Weights of a small GPT-style language model, trained from scratch on English Wikipedia.
Architecture: RMSNorm before each block, rotary positions, normalized queries and keys.
Training: a variant of SOAP for these matrices, 2472 steps.
Each number is 500 + 25 x the weight over its row's rms, rounded and kept within 0 to 999. Layers, rows and columns count from 0. Numbers have three digits each. The size before them is the row's rms in percent of the matrix's.

# layer 2 MLP down (transposed), 192x64, rms 0.208, rows 78-149, columns 0-63
115:523460499508530508500503475522466442498524496485537479493507523464518507473472516481532489518491514497527446453480488503461478520501499489503526448473497525454466548502467459493498497510509506
096:472488517497505497458503477520522470511497515501459481501465510520496485513497487452517526534541512459475500517522505478464507555481491509515508514497486567517432553515493496502475480491481475
089:526482475491479503496524457489529529559533520512483516504537458518524494493480505448471493485488522515471520482469495510518506514448490511498471527518507520463524496526492492501508554487565512
110:475515506485502511457463494449491471503514518502477467472455496506475448482513494478506522491517496498498487493510509511514479526482464479469504486506533479510455445478460492542469491501566476
108:507425502510461535499523465510529496482512507543527497474525492552509472481532512499492502495525490532480496520490480535479445514536515520503497507521542535509485488474519526493485455514513526
113:545497537494496477521518470442542515505505501514470476523453494510497491494490557492524507532473485488511503450475493539508477498515479457475548512464485497501455480498529470479519503506483491
110:493473508509466519485479525444464495508489422501473508534516503510485485491511539499544509511452506484490474436495534510484474476483507454508520508519492471485485505491495531471497499488491456
111:518471471467473498464491492543481471514505501502498492477497505487465465520513501570519499487489523478502473469461507485540485499521498461488501452526514491473513506473533571480502512462520517
110:472481486547501496466470519511488487496496507448497496513482477500537520556532505517493475479488531481518542555486507503529483501499543541499485479506503492514471494535521483475544562516507478
112:490525525495532486531509507517493469475486542543528462493456481463555495531487518512486515512496504498499477533522459499481499515493515517472472461517496502522488494459506493499515456428514469
099:471490559476508523474512526508529519508508539494477471544501505488486448524514501543469506501528497526510545537527487517490501544463490441489560502501489517520519478477491496487520514488497495
109:509498490521538520548506509501488514512500440479513489483513513495517483524493465454504528453503517463509482512551496532498499526513490523456520479547494462496529441478490497461488506502462485
085:494516473482455507537481433520506496502507548504521526499492491521504526495497468473411484518497506504496524532467477528494500484536536511510515465476499475521495523490493505477501541478528486
111:509531489520508480497483511531519566487525518522480519532535477524531467516480468504524493487508512472490482473451499504518496519503466502525494534452556454493523487491526494527525449503522499
095:521470537492472509508462432479504536447512498488465480519530475526497486489511490495514482522488470466473488473489504535535481513522478510532525562447501488485512496501476503531481487482485518
103:481548476506521470483489539520490501510517490503483500472475490496484497510446501546534510516478501455503490565508464505519511489515503479519534462480472513497542478538448525463508514486508469
083:499527491478494465463474520526514502496476485520497471494561475522519501527496468533482508516515519540492549540482468466478500510487463529486477546498505478514490479565511483499512479458505484
103:523516515517493506504524498497527491544534524457536483543538483523465504479511493532495507514513510460529518500524498518432474475472504512502447473497486554504500503511517485488478491491497437
088:486485481527498455507502472474533514528488493541474491511484493498482475553481485486513515487555470557492481511477515520472546496491444503509480467509462504544517517520521540494500491467518503
102:509498521498514471505512451531499506535479547533502497512506503508510515527449514443542564520498478518510461521493470541483533500494534500509507498501489514520526529481545477463513472505520512
083:496501525523521513485505445514510498531513524514499524523487504462499512486519522517504511522462491499504521491493488465521498520458526523444506482537493594525497492530470476507472515465475469
103:476544474497508514503490512509468491530497441512443474470500480522483486536525515529494503497479491474512539475480475515529519479512457478491443458466474514490530484492472508472518525506521470
103:498460510467514463452551461429542482515513521511482491487487488508519498511521482511514489515486506511476525488489476512508497541470488523515501481521495542553500502503539512523449461484515504
079:489488496488480442545506491514512488510491510488452507485507494537514506479497485435484503518534451518483536479529471514480544461454457504469478493525517480493512488509532531535516501474497512
102:529495485485519489508508484472492535508521502476473510461475503520521507481485497472471481495507517450477486462493491522533497484464479481471496567525499478537517542437530489517445511481515512
101:488511531510526519513504503531482516462466415542485453486494482517495497488499522485494485519551471530526499453488494544494525462517539516517518483497521497521501502541535478479494487494501512
097:490531517516506498479512500512550499508481479474518510522523499502491465531549505554471529517493491497466490506478514523505492563493500504481551476494509537508455505503538474504447474527469462
097:489520491507476458450470541507483484520500506496454494461496511492493474481531504492483495484459534516513560505499551524515497508487454489487475524488541527470504534489466531512516511524532466
113:517519526548470492471526487534490512456515493523499455460532549491549458528486507493490484487528499521531501503460509486534505512517487460532467487492499504516525471532524502504521505465536522
113:553520468520496489507494456470508469532514501562506514503499497513490500528528519580504488526463533468509486477484479533503496529518493453471508514511508470491526513512501483537508469507532491
091:489520513522517468474508500497467468496486484473541503502463541524502481531497527568507511496540528498533493507542494477542501525483537496516526492526481484468534456499454480512486542511505508
104:518519517487534533529516520492542486499439527519498504521484503554471467489530517461531437494505492506472498476470482485526488500505497471538528544502522481501514479522482468488532519519478477
109:528499449539489495503511480475525533464508480483505520497515466453538505486517512549509505477539499514456503555489500496486486460500492499475515489476517451462484478519541518496479467465504484
091:525507485506498484484534490450511498511466470491498500527528434511502494471484454447512450544496523504477473507510478498522482494518499495467461485469476537520487503510471479491565490497492505
105:524523465484501521498490490524500505538475519551491515464510483435515508500442495436513485461516492531502547499532505523480499476488507520482484490525537474545507496489514495534479502507532508
105:493493543467492475484496516550503497498501561479497508471511509466487482500492487448503465505488516473490576440499476481522513464464528509521497471523499510467532479493523495490500507486490471
099:503500463487523477466486496492519468472461520478506496493486500523496504521480452547498500538493491516491442537508477510520496526527504449516498468502530473527576501522474471469522481501488514
103:561500524525493534524527466465467498541497497491505471502507527502517493525485515484541518525479507454510499504459482497461520501490505523536525448469548512514499512494516505502442475502476531
087:516445515529492501505479488490505462518484499509486536518427475525493508481488494493528469496536503492489501520473490527528485480527487467517556536445458505505483489478440501502514511489500524
106:451517507493517511454499507511471513509489522500524540482486491538504514516483482510442537488514497513508555483502460546491519505464522520536532473497462506552474520499532481488504545494518488
104:508510510518495465498499454498522522549482538509513479505471522546473490479540501524451503513537502546466518511507515507493505460541512476533539481492495532540498497516486532500494519463520545
082:509507527499475506556550484527487527520526521502514483522465560495531511468510503537510536497508495494467480500508507477560514512432528523496513525490498501490457515492478462523509504503479493
098:476511525512475518478525505524560496478496524460536502477477507507485536554538507542497521529499506519511482503490511458496457470500507503442517514452501523480491472509519469479539471490504487
116:503459504483479511477520533465523457489479542514494495514511511508459487470460476491514498524515480476515459511490480518452491526499478504523529514532470489563539486515497464482531461518496463
104:491513469476516473499485532522509492496483509497472499499484488500501518531452525540516519490466473478502503593495509465541494511515545503489473498468488504466540472532449487505497513489496468
100:490520462486513472503497424510464473517497538492522482466499523521529528470477497517461462539494496481524544489507514486515544474509480527479492476486482516551482508479484520501484543476486495
096:506506515520468488488578420491525527496478467493466506448501491479521507538477545464488486479506480530489508480487502514516500494505499503515475502484530525542489541504500512528507515495464489
113:494492559522506514493491524495493489483485470482548471425507529463535472493522487497533516465522494527493463564485498476537517535462476470492496511505493495508515476501521467502491511491507511
105:459475534481485504470520557530499479490473505551501472484522534516470513488507464502507495491512487489463486530550512530556547498494497475510496498491489508525492511485515512501573504519472518
118:477516492505456517494493520502501520506504466547521554509485508488526492461459509515492482464518518492530495452499483489468455523549499487538475547502521513499511518491543515478484475545462499
096:520462447556525530486519502461544553516514498518432515512494520528506496505523448474525495478487495474517480535466488520470516495503517496511530502477498513465500486503465490488499518527501508
096:520467482498474527511511502494506546476535505473473508516497481494509520525506466514463566510503439481480531508502511492511452528530495473459487483474479477492491487537505552528490498483472535
103:468508499498500514483530530488499509501504488484503468482527497509522477496501450531509454502498490490507457566517470522574503497517542499504485460532532507500497492471440471518499472531512493
096:508494505525518459494492431494508480505534497520512538548486496479504519510550497550451468539473484485512521493526509475491514490512503543488492560510484499519466532527511512507475481531501487
076:486528510490471518462495562459490513510522477548499509509481525506522480529509483555539556485493533495514465502492535485515525524494531442513489520473459487483489485515473488515507483511491489
097:532527486522502560526451523469492489531501503492488533468495487502509491509493477527485483506461507547514533465501494512518497522535451567500468485488509464541514532500482511510514518499537500
109:481476510510495507476507445511518479494517514506495525461524502494475498497511457475521470500518542529541532506474502508505488504498463486490540411482492544513505504497494480435503488491535498
099:441499512490477478461461458522487500468534536504503506498503525476537529494502516464481484554494495476484516558461465487540497515498500438525530494478513502528517512492492507489477488489486508
103:528453504494469515480542487536465486518503488477508505505503483532541501495513493471465503464500463534516582500519511495467505522497502495540478522473496511544445508513532489510494525500508523
109:533456503502490518538453474476478522506455520506455452497420483489503499512458516484518530505461467502484492467480492531504475478494504506463525520484481519505518504512518488525496511523504468
095:483508560498481447488536516473514550497478513479549534512519513508520517505547513567477510497500525475485507509525491527546472488496510480510502490517513496444509489488497482542474480489505491
102:472515512511501516454523467488493497544507503477537506525510503549512490452497493557482464494510518521521508588473483502493507541512511506504521467531490483482475507473530510498458489507502504
099:505499494542474507509509499492463503518509568505507507514496483433495508513521499554464481506477490475533489504482542519517472505522508459476537446468467515493480493498489480496504460496500546
104:483510448528477540485515532465529483515460501486512492534550496530464543496448509507537534497499485490507460502504528486496509539524507492522507524519511503488508524469547479514466538514488479
095:499484478498475499524501476487560532496533541489479565488491494493495526498526480533483484509453445506539494483510519487521491456533466455497500505510550473525523500533493506497485511483519492
101:463523526557471512525480505530522479501486492446510466472517517556469505471502537490536526508478513523458516560483518505491505520489496498461505454507502510535516479515503502475499522491480482
104:498495538501454491491462495531506532472486503493481499483498456459476522558539467461542443486512522503520501498477500515520480504502535529498472470505504523470542502470517499472492460483504508
103:465499487465486508481458536507486504512466530521473486501496495469503488529464468446510515496491498445493499494533529499521474458490523505499481454502443432490481483487484512478495498465498485
102:497490480519483495530539480529521525469475532491495563539486493523466525506471492528492485507498524481506477510480510519484499425512535503473462486514527494478480502528496455494542455492509521
104:535509476514528517466508428511518518519514485470472465512502511522497559513494561486496529548500456521503502507470512462497500468493524504506478495513522495525519514512523509487450492484478537
091:513542509491531526497493535520523505506534489530525467476507509511515507498497529579529508517497507507524464496502506504547490487519549475510545532527495479489510460479470455490495533534497530
094:522498496505513444480527526463504506513480506429524507485521471467503520524497490530511530521517498526514491526527507512525468531483479512470531473496579477500535522537480501510519497492482523
# layer 2 MLP gate, 192x64, rms 0.249, rows 79-149, columns 0-63
103:499477480501522490528483501515503516529467526462545499518482519445481499483517485487491456562497499506536491469462510476493484471572505495529507525504477514527503492514522521456494477529535510
102:480483477465490499530474483461484547495498487472492466536498521531492518518473479494461506476555523505546522472502519508534471470490484464495484484522499490442490466504505482484461523487484457
102:486488478500516496496509521507562512526486474520537466506510520550479492476527484453463501506499474496497514463469482516487466442473480499535505546461521534481507500510501524504549487527522511
105:475526494492500473495519524540515511504497482516518524488502532467531439495543503462456494548495468512536537531474485482508517482496517471519489542490486479470455487497554485480499475499517523
108:525508494520497524502493515489496569499484538504481492430491552467472546508521509503516513505509518492524488494510500513484537501525506517533496531484499491480443524517545492541542505499473469
106:541481545456506480520476500514442505505491498483492511501477477490501510491511499530498506530480447521460505546484496508490547480503481512510460540503485462469487485480573486508523484507510528
102:467505484491493475549504492513499509516439529469555487473496504557516462499495487510511472485502511512504528498488529507500511483517536488474479494510520519510535498478524515535514471453573522
104:472514538536493456487551498456531536479487494519527465481476535539493524519492499515478483509503502464528546484503479499498492493520522485534444494489532491505527511533490536500553498488475500
099:481473445513523546514531523472515548510511480518519481506482475556524526503479523506448504483502526486522496475481532513504501566484509480483502457478467472486484494524485498490537518515521510
102:468532496495511562484515486472486534501454510497498517488448475498505482509509456491518531483479488465495473524500498482476482507462537477501505489523486468486514481448541483444542506480499527
107:498535457532479547452508486474497472505449506473505487517495555477461501510539497506521515495492485506528510455482526422512523485471531513486485511492500488484490505519493535504518511467483504
094:486509507526507472484474489492474534516447515488489493511518493511424512492485514514475479507523468469521523512559499486524510480524513541462481448483486508521520519439488503507516486499541519
097:492502430522492468520503469491502566493489535525520490481470502464537514501536482494440498479535507535481510524502478521523498518487519491497503471494493526492521465496534505454499544482516490
092:551498526487440510478488516461471518491509497529504486504495482522474498496463542518442492496511543487546525494510489502485501563506500517498518532513507535561517490480509502512495473472513526
086:483483449483467521505489512467470516535465448494479513483503487497518498517495513516489459534484446479479515514497462502517469507493486506547506505535483491416463497515504539504499493513514496
090:482518511539520491477520520529484519475491483490563513477464475489472504495475491479501487511450483518539519485505509494536506518491567458503528537451518504488461483479536542509490509495490486
095:463505524537469502456532494511520486510499484485541530502503468489502513564535471504504537517529496484495483496486519496534465474523515479535500520468479467516477522478465451507490473498551478
123:462503531485523551508541525552495505521522497496544501534514478460519494469520536535517523482529502525490485462513513535491498493529453485560538512515499497507504511505503476466480476529489506
104:490503520535476544515464454492518546495510530490469481470490507520537542483533526508480493466507516492538489493441505485470461533504492466498496499497525513525495487505488526450456497524472499
081:538469512487507506524510477489492483558477536487534460511516515501491465493501485539533469520513475497481467481463537499509495448541485465492477508470504481502466465493552504517507476492491455
105:467500446522500514459487466507497471541518523485520544512479495474521476545511470512541513470520460479455515499497456503534528488518514483523471507488539520514528499501527518508489478526489460
113:518526481504510561471466492483458492503510495519478475470525490536458483484538496520521519519520532461500524484479516509507500522533517469535514471505502505496496531513513478532552527459456466
082:514532503524545532478494496480514506525484505516493511501528486468531511552484508504502520480500546505475528479501500458512486512553498492508499539425508492475457541508488483467481502452504530
100:481524505532493502490451524492487504538499497483501482512487533502521514529510553448455467501537517468506465518483445539470503533486461485490503493509478458524522486491519505475496516487473543
100:501461535499506503495502482441497506498491547485456507463485478451517540529499499515514521485515496498524510482520495551546505539517467512543507552470511539491454492503502509478509522485493503
108:491503531488483503507537517452463523462507480473522503500512501500468572487491491528487529503482471494473535504478493520527468471480489476532478517502476450505462481462483475495517441508488504
101:454505505537485478530511536543473530511520481477556490518478476474509535527516487495510471511522487483535527522482516477483498511524495479473499501522506538520516504556521513464462487504454460
108:506503515500528526468492500536479514523521505525500491449509495495509509504503512485486539468456463458465539484474545553462491483531491506508480527476496536480498508454541480485521491487512454
099:460475517522514484529546508482469477469543521476498450474498506523473560495515534501515499504460474470504477486505492526481503475456511544488482567481475526483518486513512516507512513511497512
096:473512481503473507534516506500504515500528500503508482532455555526503497502523507539497526445473505511505431501478468443496492514533515519508550518474481449518492464473521512488488518508493505
103:448490495535503521455531496484516540496528482447475526501471502502520511471517517513460528490501462495463504479529485485485510557507488502497511496485516498500519493527452444540504516542506522
109:502518505426509485503495499477476499546476521495467518517518499493495543514519546452452535479533505466509491488490505515477463509493501499499509482492475514475464474503521544527549491492543518
103:486468512515495526480511465504491488477508476576487449472482505504508511498483461544536474507530534511570486477512530478511502510516532508503537480518496497493451498472511509522510509478496464
100:498515475517485487532517465496512495479524511454471489508458525485522491515507520507487562502495437511562481450511483502504490529484533509470540475498521527491494498471484469497537487542492493
088:470507488472486517501480540478493525505542478491440518540489541507517485490478465544495525466479503458525502525519547510526456531493468510519510502471471491472516505466478465482494501507465493
097:485481489501466534512489489463521507506543533441516518506531455483480514512513509452493509517530460507556522499513545485484529505520512547524533482491487513547516512483520515520477479485495524
107:486492528514503466511493553490517464529492474522476482484507446502493499496535485508529445497504504514543514505537520445515547509439487499509516487494460507468462514490537502496517478498479508
094:452466515567472499499530522533517550512515491521524497511454484487482505509528495446493532525481516539503476504546480502498490496470501528458499546455512510488480521500521498485495483520480498
087:479450527521481497523501469464458479500512482557481485506484505443513526506484522530491515516510473485499510501508470468512526523498458514508487522441536479458471498507523486539539505519483512
107:476520501462506525531471507502511487526466539484508475466522502459505546502504510507498512475545479463488514532461519440557454461520495477496492475516505492479488540473506510499492467505510490
101:489516513523482537508505515499531532522549516500481478501495465470528534532492506454460532464464508448507456483487483481541468526469468521515499524510489482501487517461510518485507493485451513
094:495478505520465481511480525500484475513540523495535486506504536529505552480489479506471470492540497461498534497496476499514514508490510484523518530490489517482450511473472479582522526539480464
106:454501549507469522523543474480488523515487484488539464502483488497496528502512502495527509539486505496504487509507522464557470470484489533481500518486497486519505529511537512462492428449483483
092:479464520526542467508503515499556516530524469538537487525516527493527455519533509525499462489520510496553496483501490530507519509473487509500511492481538511476512490438513526546496494488527513
097:525507550511467522548456533475488470499457488479526477491476499489479503492511525486495509528484490452461526499540554509461533503473499505539506485483490454498515497502542496486517518511466492
096:477455550543475483498492454524449444535474480480534492515501477514492498474522547503490476474486480522500497477467524487471528483492493527495519499528493507529527521522532461485516524497479508
098:487536508556495500486496512452494501518505490496499484499482491498480540556521500496536543527484502483491535506454496503526508511522478486531520483481479511539500454482490512480507451468540562
099:469542501539510512499486496506485494496522472516447496487487472480497527462510534478479471569520521526543523502542494503524507521522479533459477525498483524510476482483474512522541485507475461
108:505461483461542505488479486497497527531467491518472471522523512497539461499531529515511487527478485504491496517482523470495498501494510467574529530528514504450446517496547507526498488488523494
100:510503546455521512532528517486472491536480491529527530520463515495497470480485495539483472488518493520517518497487516523483475505525461495528494462515520479493474507405488477476467482508509509
101:508533469502510532521445503503478516467529493513469463465513516559499470496496487508487538530502489472518499520478496505456522544477531476498548495498510476561489512503535506508525485473519518
120:446500505489472513527498483520494493522525543481521508542502532475525484508495506470474496507519503442519497481509452464458497500531512504545530492469476529485526487489517461494459507470449498
110:493457520500525467471492500458565488516512474452536519515479456492461500490525477487476487500510537507524466493504449503515498496479495503469473533502489503502499488487551533475500472542520479
083:451493499528471490493483486468531489501501491482499493526529522504498490535519533506524506438524506458494541482512477468497474507502507450470491472424519489505485525493477547542496483494489487
091:485537479523514533487505473508470508516473485506520454486464541480488497493496532495483506526528469477486479486519522531517515539504462524528493547488538449487456513455510469501496478542509475
099:456504517540486498531480536467484504493528515525514514467538504487465527474520513473463512506516530522542538502481506515508493461541471504509513505489494565487476550477502480473517457500501515
105:538485532496463530458487521474500467484503481505467502519476468516475490512536483544507485512522480518485518452509503517431520506505499465528527490470504441480491514521498492490532542501495468
109:527494524521508509482500491506482500467558502523453496504511525544475487488537494538511530469492428493515524491476499525519461479467510513521508497511490506490504469510534512484497513543465439
092:486516488465522462514527504465530504565531492508544531571528486512536495495497465496513529546534487498526476484525492519505508511546484506515483501487453503495515508488539521496514500490482526
097:459510538543519470489468551465479509479516494533496475504528507521470528514516518511500497472467511476491491510527534490530493486535465463499496514493490533477465504493503462571497480513460493
102:485481538457491553494521506490447491515511496560483504488493476457469483507509507485492494507516526526481528479494512480489531510511473477521499526459512478495469536514532494482560538466470491
084:517475480522510486466493489525480532502498542461542490521513482511468466509464472530538454520502502520468457482472528468481492529494560500543500484499509468487487499509540503513520501528473528
102:480501501507511484525470523464493529536521468493498501521531516493484494471461514458456475470517502492488506501502490455494461530488464523491483535498516504477469496518498488580434483499507517
100:428489465498492532496481495529479519540467518476493553505525479482479535480501516492531482488483495508510483456483489452529463520464522501501498505511454492505482549526479491484468475492492520
091:499511465524479525500527464502448499505461496510481472501475521481495506433508456476521549526517460464515513487482482501508493461459510519480486501519549484466492480473528512502508489501536473
106:505465536561511522512496470497500484505505504527526507519494505541513537456492514519448550523477480502493464490477477521461511496475507467535456489498535504463514482482509464489514512528511540
113:473534538502456474510494511534514524517466472466482526511499509487512503454471548509519475488485467535523491497507483456502478497492553499486494542478488471470443484483496497491546508494494534
099:518502483474501539517510490496492525500487515489502468502499530468460540521516470497511517493498529449535493492481483531468472510518448491519458506502516528512450502504561518532518438509473511
103:460455552514531509559478501497514499514475453475569467500493465489535502493501509490483474477459515475490520453518497502490506536476503514532504536507532492504489500539516490520490518495491510
091:492546485549477543506497497537508530473487469479472455507471471449530524503510549487453505525460519480483526511489505484482485519478480452529492515491486493525479473507507513467510487516473506
093:501470481459517493505511507496475479490503487472491484498477518545499475441519491502454493488501504527525514450537502493453475497457500490477511490566464502516481518484508519464518472505456539
# layer 2 MLP up, 192x64, rms 0.231, rows 79-149, columns 0-63
091:522506491482509511554493492485503477509476478441500497488445486488495472460511526481419505449483497466525488468487476459494536484500493496517526499507495518553491493506487531521475515505509509
098:451472485458465515536456484497482547509513486519479498519528499528488507516484516494493537466579516487529504485542509512535480480470492470502494458511524510473499488484492472513477471503515476
110:475566476517517516455530507494540520507507500476487489509491472546519483452500477462483480491493479488503521517518513464477454496510531507466500459493491469498497467482459466501497513449529512
104:538455512488469498517467474528494500505477481488509501466522492519497518515514531477460443522520538534480543452509457500503446492510485472504494524520481532514484509522506506505462545505484473
107:500540482498537502535504514508526502471515491520533486559466493518519476509491519513484524475472467503511497496458489506500468534531482503553445503503465450521462525503500516464514533485531505
118:460453534527476483460533469495492544482517482498533492481463534506460473473505487482513481527486469493510502545502488509509506507537470534490490484459535493510546515497499456507507515452481505
098:523512519492494483474530460422462531489476549478512510508511502510488537527505499516535466494481499497527488518486534500521476504469499540480488477515525457482544507500536480463471495481507530
097:456481457502508477497526547508519508488521441472523513512500511472507504540486510493548516538498493544519491489522498493530488514484509492418515486493488526509518504474489457510489444504504495
094:511507568526504479456474499482488487503485491534512493525510467504526526510493435499523512531498495448529510502430520506500506485487518517492474525488478464526505512539492495478470532472484528
097:508451534501503502501505496501478462510499505545494484523494542540514476524500546538512513505527495505484529453528526543540540543533448503490516494461508526507482507525507476510495500533471498
107:468520488506492515471469490496539509496513443473524504536520478480511536518467486508491579459504513492501492464499535441516476459506465512490503543511503504507527488521472505510479507483470502
099:503486521536499506476511490473439529546521455485481470501523499528481507497516502513496495522509497518496508500543524495517524499551517534483478454487533511525542515478469489521477492446540464
103:526498507513450536522510499508464515514486501476512484471531522487464512538511524509457508489523445495527462492523525470502462479555534485500530494475498496475539512502466490485446522476502492
095:554500503507485486496460520436516519492462531513495523490521495490512540526510512516510546470484461478488495464465514477515487494499505490507515536454486482487466506580487496486512534493500486
100:492552437494512512493491486479483483515452484493502557535514466504524542555487502518519505446485480458474475512497523521501484487529479485507508508505468466498532490470508470506490477520479495
080:515527502508474480551486471458444508532490475471501487489507520509491492509503489516536512504498489510492483519492470488550449509465487554458487491528472480499515467460467498465467506505540519
100:547478516497516517572509488489477538535498497500486466470503515482483533507518547445469486510529540496487509527499482489527506497527463522523463493499483549475468476493497521513479507470479510
106:483518495507501496547548536489494523525483490479527521505537511458491498473533481556487544503538501521496481497481468486481528504544478521538529502525494479524504500514460510447480529536515502
106:440547453487483516496514490527567520520520537513457494503511517460461513482527510486525487518532492507510475542496546478539498491502483506482501510454519482517500520478498515480500468498484519
083:510515496500481539503497478505478541535514538530465522526534485431446497490467475521467508509496534502506458520499478470434514504480459515507492532498503489479479540514499495501508484495501484
086:545485513526443485536486500535475525537470500515450513490479538497495499499486462530516464504509438490499510513486501477511517483472504495533482479483511503476505500487549486521528496466556523
105:497490535504497529520475445494443471473527498489511494446540467540485509517526501545500504505477498547485457470511505542496502476499499509509482480524487497491506527496498513502524533524436509
083:490477517541489537562461459492520535523458475494498474507512471449482510511505522498472497503521550524473505518502466479501508504549509498482504501486512469492480495490473514460496536490544535
096:511489503497503524456447474527540503534517529523524478529512484497454482503516465494492481510488487521511518482480488476491513510558500525513492444482551508463515548448501506506485536495502514
097:481504501502534492503471500470463493500490501547518452485493533491547493442469526503497462527548510518492493541504486484460509509486471452476457464472528525490515473493537514490495518519499505
108:519496506501520516479518500550544504559486531490489500472507527485519521488498524495498474450484534480488448524496499493464524539478481559487515561497530532488503515489499533513480503481523515
099:496479497502508450511479483549471525486461482538523507476485499512496542518500488518503491529470452524461516533465529514498536543517496496512516480512519445511541533505533488519539521513494518
104:508523512511461464546491515461511537500505513518515518479562496500509489478522472518471496504513460505480467545439501472479472497510537485469518508514468480513496468463448489494513514474485496
100:479501484491503473552510471507555511502559504469492536469521489515473548496545511469487555513464519478493519479494480517503520505512457502497453497506480504529502499479508497466516524496469466
098:499454493479465524477505490488456533496515468488482515518540481505491448485503477526519498534501521523514519485541507492505522494488511553484542488538503529494507505533511530530518509520499421
111:516538516501554520510478489492520531485458520502518502502501473544491516504487510497514486485476474500447514511501541528503426508536500525532519504501506506508529562514515546487505512541524484
100:490497421503460531461539524462500536512511520482477533542480482456546483468511495481533507493496540511507483527496484499478529492461513490471498524524512470490505511502524528489469490490515516
091:484455511476501463484561503448480481477501508515503510497483526461493504480505535507511545472506523497569494490539519482522491499505512476510514457523494499433514469486489516509498475470508479
103:470470453475520481470503486488501519513489466495520490493514514500546550481501488510512485473499542539504504528492492570500483540538487504406507493520485485490515520503516482506497490497505486
101:482437503548538532509492479516507499480491495523481488495486496521482527487483474480518493537511469522484465529454476544515479515456552529460500516544505494529469495507518518514496511541498486
096:524482470514499541480449496513491513500533502473494516479477494464523524480490478478516477550444465524510504508482535550470528527504520450517530508514502510545487511495519509511494492498457543
111:527487519485456480525453487494493487494455498488451498481477500496442534537472521503469514523542497505504484503504473531521534503462479514506521521493513535469462481536496506455488527476484529
087:492458507517506509501524492535529501526458513516487548451456501512508516511529475500529506529515474517513434493482486499475528469503515485510482462480513463536541472509549477510508486489531482
094:506482461491475529468518501516475503505505494471514560485518482543474496462529468482483457512495526538445466491512524531505479509523520515508493467515475500500554527494486471521481496469461477
108:470475512491514545498496487496501487523518485509519449519527489479481527514518540516487453475499493497494516504476536504525472474485489528435491500465502489495496522420449482524479470502515491
097:482485520453498450462538497510474477526486466484535523514514481498478470468499491535562500537512478533504483534505540534449516511496523481511511486500489502498513493546503481543487466494510497
114:512523516530486522493511480501521536519480495484481493500482483452527551536544508481502531478490537500495471488503482465489477488474519571480477511470477490516522543519483520496457490447508521
124:502506501486496522476507505549528482522540497506492516504498538487528512480515510499496513545471449515514493465476553541512465495507499451518482507520502469501524503514453473442468514522464469
101:513529502498502489460511460496533503512489467531504548522482521533520485524491481503510501433530481433484489465522553475533459504497528482489486467482502516494540505479481491503499466496507486
102:515494511528506514474527520501521515502519506520448489526493487475490498522502472500518498518499493512521469468476448559496503525464491513455525512488530521503488474517521540438527486558535477
099:479513510572491502514496525528502524531488547503480500476511511499507493480553522473488486522526535490480490517471442520497575519514514507498495481540469492535534500528507495490529508521480504
095:481498470503511435478501479480477526447475499538500550494516511505530454514474472507493530500524514526523472483533524516500454529499496551485521513527477497486531516539517485529480524500487479
101:506486472535484464509505467489487476451561499519477459486496519511527512488520501469439486485517522474540492512478470480445492473505523518516523501523501521465493491478513505538457521485494474
111:472517455521498500485504502467507495474449498502512461503499496523553453480482487523515493506562500537549484518539491494492469469496507524490520500503459522541548490532460504482502481490498485
090:513498447540529477532499488534473491484473508527514532475546490515495497517497499475537485489525525484506509462540529469463564530496490500495529522512469486523497545506532502517530507505511541
098:495483513506498506494477511563478526473462494478488497526475480534527465532518523555461528478460520499503525499476530528507471488481511501476507497547504545487502442499472504526485500494490460
106:447491459503506537484472480513505520517517469507480486546507508501537513485465505525535514498450483513509452479514516507447495534536514452477466530525492520511542500507477511487481477517508474
119:486522499526500501517541512513476495464475529533471476502536487476506562503514512473524512491467475543500531508483502473506501499559458529527514534504467513509494534522491501468523517462457524
078:520524491469516520490529533513479506474516546538466546483482507487526520492496470528496484541455500527529483497504525508505520488458515501515512535529462489471523529497522439459516486497472531
101:564497544488484496500479515496509500480507471483540543466529489525523456500500486530533481488483500514481524473461518520481514489555485465479522519483477499481512502540526522504459471474530528
099:533519504507458477536518529495490507516491494498491494484537483514531514486517503473488454520524503487553501494466471485501524499555549461502479477480477518526500468528496501566549481476498511
111:486510509452470528498498501496455526506516492551505487517473510499518478503476497497510489519501498494471550531534499510471537514449437500534538497504505498511493539518516443491500490467460531
104:537478485504536474521494539526492492492502500509579498510471533454520464489523516493460462510488541514516474495546447507485514481509484514486492510517523499486464526505543502498505487462525510
105:533489529500528486520476492461476506504491527475510436499469484528518499522513474508477507473535458479503475484524484514471511477442503478462499452508528505493531461501496514482534525524529462
100:502513516499520508487521455531524500522462529496508510515504473449514470510538491506517526462492480510502465501490502520485469542483537480507550535495497501502526521502484517519520522475585462
096:517533480459499477489450522496474500487543512478472483481515527538494516503437466493488528548482490490528466453536497515518474480496497497472484496487477477488509498510523495555516482544522514
097:488513502539524506507474524523498493521493472472495520487464479476464495530486495460484516548507506520540521497546534510475572471536490483516540518467510483508502524500517495523489482519560504
099:492509489522505478462529549513495500532530477546557497500512534469448475556511526516495551488499528514517500503499490530515532502540522490490494518458476466516532478479476512510491504512508475
105:494490512515462461546477485523500485452508462512463490510531466483533488486488490538469529543478504541532530508480498517492469539470519497518553475518486505495472483497465504519512507516458515
097:513510460491502509494542473519496517501494480458530474519494506470517478502525465484503530513467488487525464454502488481547484495516480521504478501502505479545479520510560570463513487516537485
105:519492505523552508539481512476472490518492493510529498548520492468519494453486533488449468482542508515524471516474455493494499503493516508512476483532449501556473491496501522515493481480484549
110:480497521529527497510505460485503495502525501485520515530482531518497448528515457544524493454496484481469535496464487500495469515531484469514495500510538477506479552543473529504501536528449494
097:528550463444510520510508541517550452531505501486485491515493536482514518502530500518487488496515513455505479535504468475483483529494481499504487503477497513517444492519550541498517450496510503
101:496491495548463475512524515477481510486455489528497502474506523464472475479521475507530464516546507485492521489470497526452537475500510507491502529532491456503558521542500537516509520468502529
092:460465504454530511460524458507520465520488524517553542493498520555465493486470504499551478507502503507519503489521480510499499512535520526491506502531481491483531483457506467508509514455521472
093:478491503512498477538518491500484513548499472477553478547506527452507453524529500457495499483505492495527526495471504446536498488485473512503476505477509498525509512529505490421502519506510530